Weights of a small GPT-style language model, trained from scratch on English Wikipedia.
Size: 9 layers, 6 heads of 32, 6.44M parameters.
Each number is 128 + 32 x the weight over the matrix's rms, rounded and kept within 0 to 255. Layers, rows and columns count from 0. Numbers have three digits each.

# layer 4 attention key, 192x192, rms 0.097, rows 152-191, columns 0-63
114174118110163134147164142122135166119129184128124160116127146137143128117083093163088088146134135166146139112127134145146138123134129135171125121098126092126112104118167122160104069164148133
086145168114119127060135141096178126115120154127139126054104102138127111164144148179123079098145110144116154153056119082145174150116115062101121136113149106113101102171114123126141087102139115
070173136156129086128113117188080111098149104116126095111164161132128124134115164085136119081115104055069145123130143101093159157146152140137178055051177121102089112125121157130148146176136166
125115120148159053155140127100093136144134112116149101089130122091160093136121119147144145078137089055165149198156145106176114125141172141151126126125135114157135106117114144133149116138134115
119139107129121128155112153171081097176136122124166124083135153151117186164137126103078120073108140071147125123178125155155116101119191124120186144111101070151120128080145084149074170176099123
143121155134155105137117155180125165120080124162125099096142104182180149192118171077109111071069153076116185121177100149100143177116144146147191103118178063095120101174186125109128135123137133
091138142186126129111143087097148112156115128137110055132129170133091139102173101163171159157105127135143103140122129081135095157150091175118094125134122183139130126151102155154107130131128103
161187161123092146105116128067087128126169100156142157082137151141081101101119115162206106145160116192180136115090056108102082090188069106120077100072134194118125175162132161180133116086118059
150136136094155150137177169067119170103158122134128140150098103164147087114111159165129136150128100192124130105082138081138111075148122126131102131087144191132146099142110122102135096137119108
039087120143102072076063099161122125148022099150165096109169159081105167129169146065104067111104159045150174117207065197072137222089162168115205109187124002132092114127136187184100218130175227
089093137125115110122101151132134142146101114148148106143131127106159135170140130133121089135123151105146144116157097134127120191152140147136160111118142099131104123100131153169079144105141143
235170131145145166145158137084155124089217106120091175184094093156136114135103126196161200144135081210119089158025184091174090047157093082128038161113144253135163156141103064066179052130104057
224161141165153209204182167115147143083255137109081192146088116179078078140083123210142198136133082206091048135012198056155095029146063075163012116104117255120133162164110052080238058157081063
212160107149156191171171178104160143083227159103094147158082128180106081116108116191169174139121118174086035166038198089145099062161078094146024123099126242146130148155111042078208078157085053
151118163132127087099172126139103108170114131120143161137117087107114107103086105128122160133123130151120115106105107149126124110116133125128147147130137137121138119134127130147094143120135117
119113128122141134127102115153161134144146165121148087121124134152140099150198129134093142134074135115116123123113144096108156150143157095161113083085129154137123115118113111122161130166113154
120142132124126125103147163163128153136103139107102119144146125126096139116101148177134129109136139122144106132139141130130115135136128159115160139131120126127130138142118139145138127091112103
155146121148151140124133090093089149126136119106129128085125149107118134118138144099134156141145125114101152131143130132136141124112140129104077143127112124142119123097134135136139125145126124
093115157111138136123162156139172130154090156135143085152111126149156111144155112149124114149120124094159137100140132088090139126109121135078157120125155108134110114126125128128126173095147124
125097150143141120114120116123142121136121138146071188158131124087151089131118138127097151157133161151139091142172138158131112125126104126109123155149129142164125178159145135128123120124108124
115135141112127123100162152185081128125117157136108133141083105115148131129109164146159118133147160160121128118154138114130129133137105137110146143145173111150130093138104122125102134112110128
118107142114116113175112165130153123094118087099148130131128131129145123120137111150131103136143137120100127135135132117121148164134137149098096110115128136148126164126136128105111167146149082
147109118117127136121106125104162104129140111146123124109132116119142140151138158098175114092140103133141147153138108127138115130112144136164121119160106126117149132124133140134133104144121144
103119141123133137124147131157153134124167160151157129156125115148143116127141125125133088104112144143123144081098122106117129139135111120162152118116153149130141133140133138121103135159150131
225154170086164160190205185054153112084229114083057093187029135219117101113097088219176248162119083225059050126013220058217106043149061063124008154072088255132101113147093049069158062072054017
087100127144118111119095126140099137116086116171143120117152124109158129148141178111111097144136129118154170099160092164110129183132139153154179107112155104119130088108138183178092166135137147
221151133115155157158195139109136150111229128087094153156086105132112105111078126228149176133143095210122085119031194073170105048167102107131057160089126246129135158127132063097175080122089015
148118148125131100140143141139123127126160159122129128130108112135124134115116121148146132121124106145136121097100149113149130094165134126111141148107130156121117141132175103114139111120115101
140137144136133117122137129122119112138140154118131138154123105100139123117124107142127156147142119123104121119107162119134109108143126134082128168129141157126152125120128110121116109130117083
208177133141145164143144139081132102124208129126106179181084089150096138101113116162161182116134110190093085126027180109161068040137098076123071147153136233113166136137115081086184066148100089
126139126135130102134097101100130125116134087127135130117126142097139130117156106142118145144174091099115131167138116147095096138116148130090096144150113102070128096082100127131091124176129155
147144129129142139165145129127132145118150131103124118114114142140128096095125102118098129139110168136082107118117141155119130151135101134171104135134119125104133153121109121147098154186117104
118121104137144122136151159135128120139128114121145162131130115164115133110093114108123119094088163154131132121111141129111126096127126133114134146158107116128135158149113128144115151133146139
128137136127108150159135145116137123157139093144159131135115140138086152105140091106117103135119132135101130121113157131122119139117118145127111120132119125087128112131108116135121143116151116
148155104123128125138101119138110143109138109153117124135144140109100171124147136142081143179150122076094159163114126115113164130127123119155124124066143126123126109134126116120142133159112123
158167135144114134101141099116108138122116120097128139094124143120114141088085131104150137127152128137121117137149143164136116084110097113095116137151112098129139117087127118136111124094143138
120165129137125120109109096111117132129175125160145152172145110134112145131136143118103101120091119123112123128116131145135109155135140150174132157130134141114134159125110143147115106154121144
147162128139119132155137108102156115141126109159120126088132120121096149089107112093098100141155102127122136137122129156135095087107129115129131126152099094080145128107138100145117092113137127
142088126123124125112114123147124130133139137113126134124134120116170109154129133130146141107096131113155109122131102098120124146137131128121111100145131117124112135161134131131125122150150136
126112149108110123135137145129122144116105123090168078165129153127137123144128108129174128105108125118140165105141121138148118152153144163152156125125166115134102109121152160114107148118159113